Each number is 200 + 30 x the weight over its row's rms, rounded and kept within 0 to 999. Layers, rows and columns count from 0. The size before them is the row's rms in percent of the matrix's.

# layer 5 MLP up, 640x160, rms 0.275, rows 153-174, columns 0-159
105,189,223,197,171,192,212,200,232,180,173,138,185,203,164,234,228,224,197,240,160,214,170,179,202,135,247,172,212,222,241,204,232,206,237,213,182,164,180,172,231,192,261,177,242,176,203,208,183,246,125,190,238,251,195,207,154,177,236,240,209,207,253,196,187,190,222,185,203,232,244,197,217,190,180,195,225,263,212,174,201,164,236,219,151,214,220,248,211,200,211,184,164,199,190,184,212,167,238,180,181,184,164,224,193,248,211,174,257,236,236,176,205,205,189,225,249,175,209,232,239,257,217,245,209,171,129,162,206,222,218,183,139,197,174,185,167,180,191,229,173,241,210,172,174,214,200,184,168,188,172,229,222,241,134,143,179,241,195,160,212
092,222,240,174,154,190,149,170,150,224,201,226,234,154,231,188,188,231,178,228,219,235,222,236,208,256,181,172,181,190,180,218,174,169,151,194,191,168,168,237,186,178,223,92,241,134,164,227,213,261,205,191,239,222,226,206,177,176,204,185,207,173,214,236,185,220,231,188,229,184,189,140,196,221,202,179,219,246,204,228,231,197,211,210,199,171,206,196,177,210,218,232,184,185,225,202,223,232,200,190,228,145,207,164,232,247,201,216,119,208,194,229,207,195,187,198,140,188,227,204,156,213,223,204,180,240,171,245,200,173,188,169,270,169,158,182,167,165,236,246,212,220,274,200,194,192,191,220,191,199,233,215,211,158,183,223,215,152,214,244,181
097,202,214,193,266,169,239,217,212,116,168,254,168,177,181,142,194,226,184,185,213,208,139,192,253,197,189,182,197,217,194,167,233,252,208,270,209,198,230,187,242,169,192,174,199,163,189,192,180,226,170,216,175,217,203,168,196,204,220,167,208,200,175,182,213,218,254,202,235,237,185,162,195,233,217,230,279,184,242,168,168,209,205,202,187,225,212,218,174,165,222,259,189,173,181,122,169,181,173,232,174,207,159,230,180,193,186,219,210,214,180,211,194,212,162,190,179,176,210,220,192,193,175,237,240,132,266,195,250,224,167,228,176,186,203,186,247,224,256,178,156,217,168,191,174,219,200,147,176,200,242,176,211,188,236,156,204,239,180,157,202
110,215,186,191,209,158,150,180,218,228,206,130,214,159,165,185,191,215,159,208,250,171,207,137,220,210,229,192,211,237,217,165,261,244,242,173,145,211,186,216,149,156,195,203,146,195,199,204,191,229,204,205,184,153,214,192,183,185,176,180,175,213,136,204,210,200,198,178,223,202,293,174,184,182,221,206,204,159,199,251,199,187,194,192,158,233,237,227,214,221,175,180,187,203,245,240,211,129,139,205,258,187,199,200,232,201,176,150,229,191,156,175,191,194,225,241,212,227,263,181,210,219,192,212,236,196,228,207,211,192,208,201,145,190,197,155,244,249,200,205,211,186,229,170,185,199,186,189,273,232,210,176,180,188,150,218,151,215,244,232,228
094,176,174,154,166,164,107,188,183,179,211,231,211,178,171,195,187,192,158,210,178,232,198,197,193,196,191,188,206,242,227,232,218,225,188,187,280,207,211,219,166,237,175,163,173,226,211,188,198,237,191,183,214,172,141,201,227,193,184,176,201,200,179,158,234,207,236,162,206,236,227,215,177,191,215,233,213,190,216,232,239,190,173,214,255,219,182,161,169,210,197,143,170,208,244,197,167,193,203,202,231,167,227,241,185,191,202,222,168,222,155,151,260,210,264,238,140,215,242,219,195,195,182,277,294,229,213,166,191,251,205,218,220,192,234,202,197,187,243,189,210,218,186,226,239,204,210,188,255,241,219,226,184,171,214,227,188,277,188,207,182
111,219,219,206,166,210,189,160,255,195,208,209,183,223,155,138,190,239,194,241,142,213,208,201,202,191,214,167,229,189,226,206,249,230,204,145,210,142,160,186,176,210,193,191,230,213,205,200,224,203,215,223,207,120,182,163,212,199,200,183,224,188,227,201,194,246,207,201,267,177,199,202,200,225,226,148,196,204,222,196,204,177,234,171,260,185,153,185,201,249,184,147,162,227,215,225,179,180,171,187,182,164,237,228,211,228,172,209,219,216,173,242,189,154,247,164,207,247,144,257,202,231,210,199,221,229,185,237,227,187,167,223,230,233,258,211,284,136,184,184,202,183,169,195,160,237,196,247,219,213,253,184,156,202,188,187,156,250,190,215,167
098,203,132,197,166,229,209,199,177,214,200,209,258,190,157,197,193,190,194,196,194,213,241,191,171,151,204,180,190,217,240,192,191,173,156,191,210,187,110,223,200,240,195,137,230,248,214,173,208,220,237,229,268,236,215,188,191,152,202,193,267,139,210,162,208,141,256,208,195,217,164,164,190,172,201,169,211,245,185,237,202,255,213,178,199,239,170,197,181,212,225,163,183,181,205,176,202,155,204,247,187,198,236,183,193,217,166,218,181,218,195,187,197,246,228,163,227,157,237,216,241,210,188,228,204,201,185,156,210,221,205,154,162,214,166,232,208,145,251,175,227,196,210,156,266,187,172,145,246,225,259,201,197,216,168,187,228,192,212,226,217
100,199,215,220,166,210,210,178,155,189,216,197,153,158,247,217,203,173,162,209,213,224,267,183,219,203,190,218,186,211,196,191,205,227,194,202,205,206,144,195,189,159,141,204,223,214,204,180,185,213,197,209,250,191,197,199,227,241,215,240,180,213,251,160,175,208,182,178,175,172,208,180,185,202,255,246,205,205,201,220,202,142,252,257,204,229,211,118,194,201,246,198,162,206,234,119,186,127,204,171,213,238,254,156,143,187,250,240,223,148,220,220,199,154,171,196,209,221,205,188,183,221,200,142,247,240,253,165,204,146,164,236,235,181,199,231,191,219,160,165,216,178,195,217,199,208,172,237,180,210,230,158,159,207,214,160,187,202,207,221,162
102,250,226,226,251,181,191,175,222,196,201,238,205,145,215,138,202,219,160,196,223,205,230,148,224,260,212,203,198,257,194,192,192,199,212,167,168,227,227,150,200,223,208,182,169,209,171,157,139,164,156,275,183,154,224,200,197,254,152,213,218,229,243,193,200,136,186,271,210,221,213,264,187,184,207,150,172,209,216,216,206,247,168,239,219,212,162,155,183,204,213,233,210,201,210,154,199,192,195,199,214,251,205,229,167,193,191,198,202,172,221,189,251,219,145,225,230,228,240,246,181,203,225,215,210,228,196,194,133,169,197,211,165,131,146,207,190,210,203,194,184,237,206,170,233,195,214,199,219,251,221,185,200,227,190,161,202,242,215,178,196
102,188,185,201,247,206,180,174,171,177,227,184,145,221,190,198,262,248,189,200,239,234,176,128,140,164,135,214,165,190,151,186,209,203,165,162,211,193,293,230,219,237,209,212,193,200,210,209,202,157,199,218,182,153,203,169,217,246,176,173,173,230,183,174,201,183,192,256,168,275,242,231,212,205,238,218,206,164,234,215,243,211,219,179,207,222,161,204,168,203,252,209,204,182,183,174,189,201,146,183,264,247,201,177,171,216,238,186,181,195,173,217,218,193,210,185,245,184,199,196,190,214,195,237,210,250,212,248,190,240,175,198,216,155,198,205,248,190,166,172,179,163,222,202,191,214,210,268,158,214,182,237,239,205,201,201,158,260,186,179,226
102,243,186,131,164,175,180,207,186,217,233,229,150,180,217,239,277,224,187,163,203,206,193,240,213,226,234,157,256,208,203,163,223,265,169,230,169,187,181,199,173,252,216,171,223,221,250,169,194,177,196,259,142,175,245,145,221,221,217,201,188,214,154,155,221,213,196,178,224,189,178,204,167,196,195,155,254,184,217,225,209,202,226,164,218,182,222,174,174,207,156,215,256,225,256,194,233,191,184,182,263,224,239,232,171,207,193,186,174,192,199,178,151,174,240,209,216,208,206,158,202,234,173,194,223,156,195,180,196,190,221,184,184,220,170,144,203,198,224,182,145,219,181,260,250,244,202,197,206,168,155,231,173,181,163,213,184,223,226,237,203
101,151,185,163,217,181,184,218,169,168,176,271,146,231,153,184,250,188,165,246,216,226,187,161,233,197,213,186,188,216,209,192,152,221,162,225,213,244,162,172,233,224,193,187,124,144,179,196,194,230,205,256,259,205,226,176,244,245,212,198,213,175,173,199,176,217,194,201,215,222,198,191,158,188,213,224,181,206,213,189,225,210,175,204,160,166,246,202,156,236,201,195,194,193,168,159,199,212,253,235,217,181,172,225,179,215,218,232,212,207,176,182,165,217,244,126,194,204,214,187,190,240,220,206,142,234,234,198,169,230,164,189,188,196,245,217,242,176,241,208,267,226,182,251,199,141,226,233,199,169,176,174,169,200,212,177,158,253,146,212,169
104,162,198,251,174,157,121,227,169,242,199,202,189,230,250,173,172,205,245,180,201,240,171,198,232,207,184,202,175,220,149,217,189,169,215,216,220,176,242,203,172,239,204,206,182,196,218,262,212,227,196,136,192,221,206,243,159,233,194,207,248,197,207,170,170,182,250,227,211,168,230,243,214,243,183,168,221,172,242,194,182,220,186,227,214,168,237,177,187,266,184,219,156,176,252,178,177,177,207,199,233,194,187,217,193,206,253,214,184,210,189,177,198,206,230,185,162,143,210,178,226,191,183,226,159,205,190,176,226,204,186,237,159,189,195,184,222,190,202,218,172,130,185,152,185,216,205,152,236,172,215,273,224,204,202,259,232,121,141,229,174
104,190,199,186,185,205,217,237,175,119,234,188,240,151,188,216,213,248,204,253,191,187,249,194,208,169,203,218,152,216,216,234,191,161,229,260,207,217,144,203,184,165,221,172,180,203,201,218,238,258,166,203,203,202,199,150,190,200,197,222,182,230,171,123,202,234,216,163,232,197,172,220,173,192,241,209,231,160,236,163,173,187,218,231,193,238,212,198,164,220,109,223,175,173,209,179,202,194,172,193,180,193,206,187,190,178,152,161,168,163,244,202,229,156,227,160,153,237,177,196,208,212,184,214,219,245,239,205,208,243,137,187,188,269,207,129,201,206,172,183,207,252,215,225,211,154,189,232,223,165,207,233,196,214,254,172,204,178,218,217,183
098,233,206,159,203,217,209,160,213,207,213,178,207,166,231,181,226,169,215,210,164,171,208,149,188,217,153,184,209,199,242,227,137,187,258,166,222,195,222,243,240,212,186,150,173,168,176,194,224,163,222,233,165,203,252,151,234,238,282,170,267,180,198,241,191,189,262,243,184,187,196,224,245,215,165,165,254,190,171,253,217,155,189,176,171,228,142,206,160,206,174,154,181,212,246,186,206,215,204,220,182,177,193,218,158,234,248,179,193,191,164,156,178,207,189,238,195,188,216,177,211,196,226,206,192,260,186,257,230,192,228,210,159,207,201,175,201,222,233,178,200,176,258,206,165,184,160,201,159,221,200,239,209,213,229,210,157,168,208,224,235
101,240,216,155,141,196,165,204,153,184,168,194,165,231,216,200,180,163,164,257,161,225,139,248,230,203,208,262,216,187,232,260,217,148,148,153,163,231,172,207,181,180,214,198,207,214,174,247,192,191,188,180,258,191,145,181,226,189,260,172,216,211,236,164,176,196,183,262,190,268,249,225,193,238,201,236,212,156,224,199,233,185,198,204,148,196,263,221,203,218,174,213,234,196,178,207,196,190,143,209,214,204,197,184,218,205,180,243,209,196,227,172,187,219,207,168,146,204,210,217,167,187,191,208,183,229,153,179,219,170,213,157,191,235,197,162,221,229,202,197,242,196,181,199,173,232,157,218,212,219,140,218,162,255,209,235,206,248,220,184,206
096,179,140,195,253,165,218,232,202,167,271,235,186,189,201,303,201,204,184,191,182,220,201,218,208,203,244,217,217,146,184,171,193,203,240,242,231,199,227,185,139,183,156,198,222,185,186,217,180,160,186,215,135,195,191,232,194,217,193,246,232,192,220,167,242,175,218,260,238,168,206,237,229,211,246,194,261,194,199,213,245,191,210,230,199,195,163,207,187,114,191,227,194,174,172,167,157,227,228,199,221,209,150,228,147,210,176,160,236,163,191,174,238,211,214,182,230,176,229,133,190,196,175,199,193,233,232,178,194,204,208,151,161,229,187,135,185,206,195,186,210,203,205,179,224,206,203,223,162,180,208,223,203,239,226,222,152,244,175,226,191
100,256,175,172,210,227,131,231,181,178,239,193,165,177,232,197,177,252,186,220,165,209,165,224,276,164,154,239,177,190,214,228,165,226,149,180,228,173,194,227,178,214,259,197,184,226,250,190,211,227,183,197,260,225,211,183,220,235,137,218,205,219,130,177,238,189,204,182,213,166,185,255,182,173,159,150,208,186,168,153,140,207,250,191,213,244,161,240,181,197,183,179,236,182,226,216,238,166,207,223,223,218,201,122,203,193,199,221,180,245,184,227,188,185,190,218,227,189,193,174,222,150,216,176,241,177,246,256,209,201,228,223,231,240,185,167,240,211,208,190,178,241,166,200,189,174,194,239,180,186,177,221,200,221,201,199,217,231,187,185,162
095,204,182,258,163,210,204,252,205,208,235,143,191,179,184,187,193,182,165,195,222,204,162,192,196,210,231,209,179,201,231,150,144,205,246,172,194,200,186,212,247,185,156,210,250,202,217,243,197,217,234,221,173,179,210,138,183,172,208,145,160,196,206,183,152,269,211,140,233,185,199,194,214,224,217,235,156,211,229,165,243,143,197,215,179,183,203,161,264,234,171,233,216,200,232,198,187,187,207,209,148,155,169,236,158,169,182,218,149,250,210,210,215,171,230,205,250,163,203,231,194,166,212,244,232,243,192,166,203,242,136,176,221,179,195,197,179,245,154,193,231,187,178,140,187,253,202,221,242,165,201,208,221,190,234,176,201,177,179,166,220
102,171,208,248,206,199,185,163,231,179,224,220,222,188,184,232,198,213,203,208,245,202,165,197,199,195,203,166,165,144,226,187,207,216,222,216,163,232,202,216,131,199,220,202,258,191,250,230,161,147,185,209,221,158,164,147,185,200,154,230,185,207,171,199,179,188,180,165,181,188,254,188,194,202,248,191,172,181,216,241,240,208,172,206,237,224,132,203,182,172,172,234,191,231,168,198,227,228,194,117,179,227,142,162,225,204,180,212,221,196,241,214,204,199,171,180,178,195,138,201,165,157,219,231,188,184,217,165,186,169,198,224,228,185,243,205,194,224,206,217,244,205,221,181,191,275,151,158,160,167,181,173,213,203,238,259,197,199,299,160,202
096,178,154,207,264,178,190,223,136,267,185,212,215,150,209,169,225,250,215,210,229,163,138,200,206,195,276,196,210,179,179,155,188,198,191,194,215,192,211,183,244,184,218,215,196,227,182,241,198,167,221,197,170,180,182,211,149,194,166,164,210,190,240,235,207,212,163,219,199,202,220,204,240,187,222,191,157,160,207,206,180,167,200,215,215,206,241,200,136,211,224,184,231,156,125,199,178,177,261,199,174,216,245,197,178,168,186,157,220,189,176,162,239,161,191,193,177,167,216,203,208,202,173,249,180,200,195,238,209,205,153,206,204,191,207,247,254,240,135,221,254,171,179,228,197,217,136,182,239,183,231,165,161,172,189,226,186,159,241,260,202
103,220,176,179,220,194,217,204,170,224,135,187,212,246,244,262,174,173,145,217,176,191,172,194,241,206,193,217,228,172,241,225,163,285,216,202,142,155,181,211,214,190,205,225,166,190,179,241,183,154,124,166,235,167,197,176,243,177,197,163,212,216,245,286,175,215,193,210,227,206,228,210,218,178,236,220,210,186,219,202,221,218,161,220,189,111,215,201,213,177,200,202,209,209,206,229,224,181,209,205,186,232,243,192,206,212,174,261,195,240,155,182,197,176,211,244,189,213,161,180,219,207,203,246,173,238,167,177,190,254,194,188,189,217,183,151,237,201,217,209,200,190,123,142,197,188,165,151,220,163,203,176,185,226,176,194,145,189,204,175,191
# layer 5 MLP down (transposed), 640x160, rms 0.284, rows 153-174, columns 0-159
108,173,156,150,192,241,216,146,220,218,187,206,192,166,156,203,201,213,199,196,175,139,117,220,197,175,223,242,206,181,282,237,263,219,210,190,200,245,166,165,240,192,177,200,194,198,261,221,182,198,187,163,168,211,201,211,221,168,207,229,164,219,190,204,211,224,156,218,223,149,191,186,200,194,224,210,208,198,204,211,217,187,198,208,173,194,186,198,198,200,158,137,236,225,213,183,187,167,166,219,146,229,204,211,268,185,172,231,240,197,266,242,173,230,191,174,202,118,211,190,192,214,225,231,258,227,227,211,193,152,252,171,240,168,210,231,225,154,151,215,195,213,217,209,217,220,259,170,232,167,157,167,223,179,227,215,204,164,228,206,186
088,200,185,259,180,153,159,223,195,166,182,255,218,145,189,140,245,163,236,216,203,184,211,184,181,254,218,197,154,182,240,256,203,185,195,213,235,212,205,126,188,181,224,217,168,177,164,212,160,206,205,199,224,185,198,210,234,188,213,188,221,177,194,190,181,204,212,193,232,209,241,173,202,175,197,174,165,169,161,230,208,194,190,235,241,229,130,176,193,242,207,169,258,164,225,196,232,206,236,232,171,183,188,177,176,210,191,208,156,213,169,205,211,198,202,202,256,186,208,207,220,240,281,192,250,117,166,156,179,230,151,214,174,228,233,217,239,188,201,214,136,203,282,177,224,211,178,245,204,199,240,196,214,227,228,179,183,209,214,196,242
110,171,218,167,261,205,184,197,144,204,185,222,253,209,279,216,250,199,201,172,192,160,234,197,220,157,189,195,174,199,178,259,185,185,188,191,229,223,172,187,134,224,190,170,228,204,257,220,251,192,160,143,177,222,231,254,195,175,170,186,210,219,246,225,230,199,177,209,156,236,240,202,136,218,195,205,189,206,247,201,139,211,213,187,205,173,207,212,155,231,194,251,221,194,216,252,192,226,166,216,170,208,208,164,189,176,220,197,197,187,202,137,238,187,177,127,190,120,189,158,160,146,199,197,219,191,204,176,181,238,216,205,205,210,252,208,184,187,232,180,236,193,191,249,206,230,208,190,240,214,178,179,189,231,172,159,191,220,178,201,257
116,210,207,178,158,199,175,197,171,196,217,183,255,157,157,192,166,174,177,215,186,226,216,181,171,216,161,199,204,132,169,220,272,128,205,262,191,205,193,204,167,190,216,170,214,221,231,218,174,222,199,232,190,190,233,201,178,185,195,207,186,220,226,198,224,167,247,167,168,194,229,139,250,208,165,235,222,197,173,158,187,231,241,222,251,172,155,206,202,189,170,227,209,207,228,221,200,178,172,195,276,200,205,144,232,173,193,198,232,251,173,169,179,183,172,191,223,220,207,183,243,226,187,258,212,221,215,222,233,163,215,224,218,187,188,200,205,237,227,151,191,187,155,172,176,168,230,184,196,153,225,228,110,247,224,217,183,176,275,207,157
093,202,180,187,232,173,197,199,222,194,155,180,171,228,235,163,234,163,226,238,270,219,148,263,176,199,197,217,235,230,139,204,192,252,165,143,170,184,209,198,224,181,238,173,182,210,249,197,160,194,223,158,170,212,192,226,263,232,187,195,192,222,199,202,206,243,186,161,194,141,213,175,180,191,215,199,187,250,213,193,138,181,251,179,102,226,184,220,178,193,211,205,195,206,167,207,196,194,236,227,153,216,251,245,219,172,185,173,220,214,191,246,200,195,182,168,199,197,199,184,224,226,202,195,188,221,160,185,183,224,215,234,268,171,162,252,222,206,145,216,212,224,179,219,171,164,156,254,198,159,198,218,210,188,244,195,206,157,210,145,170
098,149,175,198,226,176,186,196,217,222,228,196,221,223,208,192,205,199,223,216,178,191,216,187,168,166,187,166,189,200,189,228,230,198,210,217,244,198,209,167,123,220,181,228,204,264,144,181,200,225,288,235,171,181,226,256,201,156,162,197,240,227,184,169,222,205,211,241,175,149,153,186,270,182,180,124,204,171,238,224,193,219,238,166,188,221,233,214,216,179,209,204,183,157,215,217,282,196,290,182,165,185,148,204,203,230,180,209,153,208,182,211,224,173,167,208,179,241,164,179,174,218,265,193,191,198,232,186,209,202,188,140,192,226,218,201,184,183,157,197,197,211,216,186,176,192,186,255,176,175,173,206,201,200,164,156,146,216,158,224,184
095,198,258,239,209,190,204,198,193,168,151,153,154,152,162,232,152,215,204,189,180,157,244,222,202,264,267,167,191,205,223,187,184,214,217,184,166,260,212,150,205,192,186,204,226,226,181,203,194,214,167,170,168,211,161,176,143,175,262,216,177,227,176,203,190,167,214,179,188,242,174,217,228,221,121,218,234,178,178,237,174,169,175,247,189,224,176,159,193,177,172,187,222,201,243,125,185,224,223,185,225,223,115,164,202,200,234,198,157,210,188,152,243,205,180,217,152,217,222,174,184,253,195,155,205,187,182,182,194,212,187,186,179,153,163,216,247,220,208,221,172,189,197,175,193,207,239,215,155,205,167,211,228,208,210,253,233,173,187,217,184
093,158,200,202,212,188,202,220,233,237,204,230,195,144,189,172,233,179,254,170,157,158,216,144,211,217,245,189,199,136,185,215,172,175,211,182,255,213,153,156,200,227,198,145,221,206,174,193,188,168,177,212,183,217,211,209,265,193,146,187,196,201,212,201,195,127,192,219,184,200,170,170,223,206,218,205,215,208,181,186,211,227,228,168,206,247,242,158,256,228,215,189,217,141,217,173,176,282,200,217,254,212,229,203,194,196,189,168,197,118,219,148,133,211,186,286,168,238,268,144,190,201,185,182,194,192,209,183,209,160,207,156,182,207,202,162,212,194,183,190,214,186,173,247,175,193,235,214,205,176,200,219,195,172,185,208,255,199,213,195,218
109,206,225,150,184,181,237,187,183,195,171,172,180,132,201,227,201,194,215,202,206,220,199,170,224,214,185,182,164,217,181,202,253,252,195,242,166,205,252,187,196,176,188,225,149,186,250,185,190,197,188,161,186,213,166,190,220,181,237,201,131,183,148,159,245,218,124,194,139,174,156,245,207,196,167,256,173,155,172,166,231,226,201,224,206,220,187,167,222,171,190,199,166,222,180,191,226,193,210,263,222,217,144,194,189,223,194,190,195,234,209,177,250,275,190,244,218,158,202,164,203,284,198,219,188,225,205,159,219,266,183,188,211,181,250,207,154,199,185,210,221,206,230,185,190,151,202,216,176,171,212,185,181,171,217,229,155,233,230,159,224
105,155,164,146,233,205,173,179,168,160,180,252,224,204,231,165,165,237,182,182,156,210,237,216,184,191,243,163,145,232,198,134,173,147,191,188,198,208,256,215,192,202,192,215,220,173,193,193,226,227,196,229,218,204,196,207,194,186,208,222,254,232,196,198,242,194,115,224,239,213,191,207,242,143,200,228,137,187,203,203,172,202,146,197,198,177,172,201,216,224,183,153,151,164,232,217,238,195,193,182,205,233,173,220,192,184,197,203,178,215,203,298,162,172,206,193,160,127,189,211,202,167,171,252,208,194,155,193,232,198,237,207,207,192,236,280,175,220,213,239,192,214,259,151,214,210,183,174,200,226,185,201,197,195,192,221,244,194,200,175,158
103,198,237,202,252,215,210,188,268,167,170,208,178,241,181,131,208,170,185,207,200,177,144,197,243,174,181,159,160,188,236,176,169,237,230,183,187,134,181,222,138,218,243,126,178,239,206,174,234,220,250,228,195,169,145,208,227,209,180,241,192,223,209,164,229,235,197,189,202,159,186,190,233,182,182,209,191,206,165,222,222,244,236,162,236,209,189,170,263,157,165,201,211,197,215,201,190,231,189,152,198,158,214,194,203,226,181,193,148,248,181,194,193,184,202,195,218,218,189,187,252,209,185,162,220,145,219,150,179,219,179,260,179,203,199,156,201,205,237,191,199,254,162,179,207,216,226,173,181,210,207,204,156,225,195,170,195,105,214,202,175
105,188,244,188,243,221,160,191,214,179,205,258,212,151,254,169,143,234,242,164,206,216,209,198,197,177,170,175,246,239,210,188,178,181,224,237,232,186,268,206,245,200,194,185,187,213,207,199,201,199,164,184,155,196,197,201,183,222,205,202,260,187,220,220,225,194,188,233,194,178,220,197,199,219,223,171,230,198,196,200,165,182,215,115,251,206,170,220,162,158,212,229,188,184,200,195,243,147,220,220,230,254,197,177,177,242,254,169,202,288,218,219,222,234,158,197,248,207,226,138,244,196,211,179,213,168,178,201,146,188,179,164,181,205,145,221,232,189,207,225,211,145,212,239,187,207,225,245,201,175,159,205,199,241,232,171,211,167,196,199,278
089,213,220,222,253,261,214,213,209,253,235,202,205,203,174,175,180,216,183,211,218,229,223,186,199,182,135,182,207,222,230,219,250,235,236,157,205,197,164,196,235,201,192,196,196,242,245,176,172,134,227,158,172,172,244,202,171,211,209,179,218,208,214,205,222,168,271,175,240,166,208,214,201,209,168,191,213,198,228,255,147,212,194,214,195,219,188,152,230,167,258,209,199,171,223,197,166,216,169,247,177,232,191,180,262,153,213,235,240,152,162,162,222,223,198,202,167,98,209,162,188,203,193,251,210,213,157,136,208,163,201,213,201,195,255,220,211,198,250,214,172,258,191,212,176,209,184,196,196,186,204,177,181,207,237,223,264,175,215,176,202
098,201,226,176,215,188,190,230,228,242,198,212,140,230,186,132,200,200,208,169,171,174,214,205,204,161,217,224,212,184,199,236,209,180,154,180,150,228,181,198,197,206,229,221,206,187,203,178,199,178,172,218,188,174,223,166,213,179,228,204,285,201,194,198,199,230,175,154,186,210,202,236,221,236,194,207,256,224,149,205,214,200,231,145,195,172,263,199,179,188,140,160,158,160,213,240,208,215,162,227,176,189,238,252,204,214,170,182,216,183,203,252,177,186,211,176,225,203,190,182,266,163,213,211,130,165,188,184,253,218,251,214,199,193,230,187,141,191,268,183,151,133,153,157,237,231,218,191,217,216,225,242,150,203,179,186,221,220,170,168,252
098,224,206,258,223,157,134,231,232,225,185,200,187,179,187,198,156,191,275,236,193,150,213,245,211,189,193,177,155,171,156,205,243,219,208,178,178,217,163,213,180,208,214,213,240,221,171,201,213,193,188,221,168,182,218,213,242,190,179,148,237,175,195,200,158,223,225,167,215,165,247,186,166,174,240,164,213,218,247,218,209,190,233,189,197,234,226,185,211,255,185,172,252,203,222,200,212,189,156,216,198,224,178,208,208,152,161,206,181,174,153,184,163,171,214,174,229,223,181,260,215,173,194,180,254,184,175,210,229,280,149,205,191,169,208,229,201,235,230,214,261,209,182,219,187,194,161,157,127,190,210,181,176,226,167,201,276,194,225,229,146
106,242,217,169,165,225,251,186,200,213,205,216,201,200,187,215,191,160,237,210,192,204,188,205,204,231,204,192,165,197,260,144,196,208,153,216,209,221,265,169,212,257,180,239,123,214,212,194,169,239,242,205,189,193,251,208,146,177,242,201,201,195,202,179,178,227,144,173,236,256,210,217,168,204,208,209,156,197,200,169,166,221,170,164,222,226,186,247,175,221,170,171,239,181,220,197,134,177,189,241,212,194,247,243,188,199,212,159,215,219,200,256,157,229,202,224,223,152,201,181,257,183,165,161,176,178,189,222,193,208,200,199,191,181,204,179,163,223,200,200,170,160,181,175,206,166,199,160,204,228,194,245,164,110,292,203,207,237,204,217,231
105,164,195,166,192,239,179,194,207,227,191,173,211,178,197,140,189,206,178,196,191,226,224,152,165,131,185,202,212,168,145,171,211,203,190,252,142,201,200,205,239,218,235,177,181,229,205,211,208,169,167,223,230,194,187,155,209,300,242,197,168,158,210,154,187,179,262,215,214,223,186,160,109,225,203,219,175,230,213,218,196,182,189,244,158,217,167,206,222,223,176,184,160,189,247,198,158,196,187,233,235,219,184,173,242,211,184,150,250,208,206,207,242,172,214,173,226,184,213,198,234,208,179,214,219,158,187,145,184,183,246,162,203,203,198,218,192,201,245,210,181,167,230,173,227,231,233,189,149,203,238,242,131,241,161,159,219,199,209,237,188
106,189,189,195,228,176,177,201,216,209,275,223,154,206,246,247,222,195,173,230,203,239,183,251,179,218,173,254,172,219,237,214,251,219,231,170,195,218,206,207,209,197,158,220,199,238,211,200,231,198,212,174,174,194,167,234,226,206,149,207,171,201,141,202,199,224,221,180,243,233,229,208,164,226,186,203,208,163,248,198,232,227,234,199,134,224,208,238,164,173,228,211,214,163,190,163,241,172,220,205,245,201,207,239,147,247,140,174,198,165,260,206,250,233,218,189,197,256,192,215,195,194,222,184,218,178,192,190,137,143,175,191,177,194,200,210,222,181,125,211,223,239,186,184,171,156,231,191,190,140,219,197,239,221,196,182,214,238,220,161,277
078,192,180,204,185,221,194,209,253,199,231,189,212,168,153,185,166,185,175,196,233,228,231,217,236,253,179,213,177,189,261,196,204,196,237,150,139,200,206,200,224,175,245,179,214,190,171,155,215,212,244,199,173,166,171,181,184,169,227,213,215,204,222,139,192,249,143,221,220,249,187,138,237,188,204,189,184,166,230,189,214,238,140,202,238,222,240,191,277,222,206,192,241,220,174,185,197,175,212,226,163,211,170,203,211,192,263,179,277,167,238,241,170,193,273,214,190,194,162,193,218,218,179,243,213,222,189,221,221,211,222,165,195,219,156,208,161,226,223,189,240,229,166,192,206,204,223,181,188,196,197,157,184,237,176,177,235,124,247,202,152
110,225,204,177,212,214,222,153,183,202,224,234,227,213,215,186,194,188,173,172,220,213,213,157,191,242,230,191,169,187,168,157,155,201,165,155,169,202,183,216,244,172,282,176,173,179,259,204,228,222,192,171,207,169,210,193,223,202,182,153,184,232,212,215,207,251,176,163,124,169,215,172,211,216,257,207,238,213,201,133,198,177,263,200,256,168,198,276,130,208,194,177,198,228,166,243,166,220,170,183,152,225,203,176,263,198,176,199,177,230,215,245,192,223,204,171,184,200,231,190,177,205,169,232,205,143,184,210,164,225,240,227,258,214,214,223,202,179,176,195,216,199,210,188,209,256,183,150,191,202,207,191,203,193,243,149,142,171,225,234,209
091,225,237,146,209,189,172,238,155,199,257,208,193,223,200,204,218,225,201,271,153,132,150,161,214,200,205,209,214,202,220,177,213,155,198,219,133,240,197,199,190,208,191,202,238,202,198,239,221,200,224,196,162,241,177,174,206,232,220,196,199,195,191,200,184,158,157,177,213,200,220,193,159,201,180,229,155,248,143,227,209,168,264,191,174,208,197,227,197,201,151,181,237,136,219,175,189,159,202,169,200,261,214,173,216,191,185,176,176,267,162,181,193,245,147,218,253,193,173,208,203,185,161,249,209,184,213,189,249,210,184,204,227,205,215,178,263,252,269,212,239,196,160,185,167,210,210,185,142,198,211,218,169,190,222,217,238,246,223,161,184
114,216,162,174,242,230,179,169,148,181,240,183,156,201,259,199,183,165,184,223,172,204,196,159,208,202,185,193,211,190,160,198,222,257,195,252,185,223,241,197,190,210,200,187,232,168,166,177,215,224,201,212,243,235,226,236,122,175,207,170,231,217,181,217,227,210,174,170,197,191,178,240,267,190,190,264,172,147,210,223,192,197,156,177,198,153,264,198,203,226,238,173,226,191,203,184,175,168,216,179,203,177,174,176,173,225,237,219,195,215,192,177,201,208,177,236,238,264,197,214,202,220,169,186,186,179,220,186,148,152,149,139,190,202,176,264,219,263,190,224,206,232,208,230,224,225,279,193,146,223,134,201,188,202,182,187,228,254,212,197,203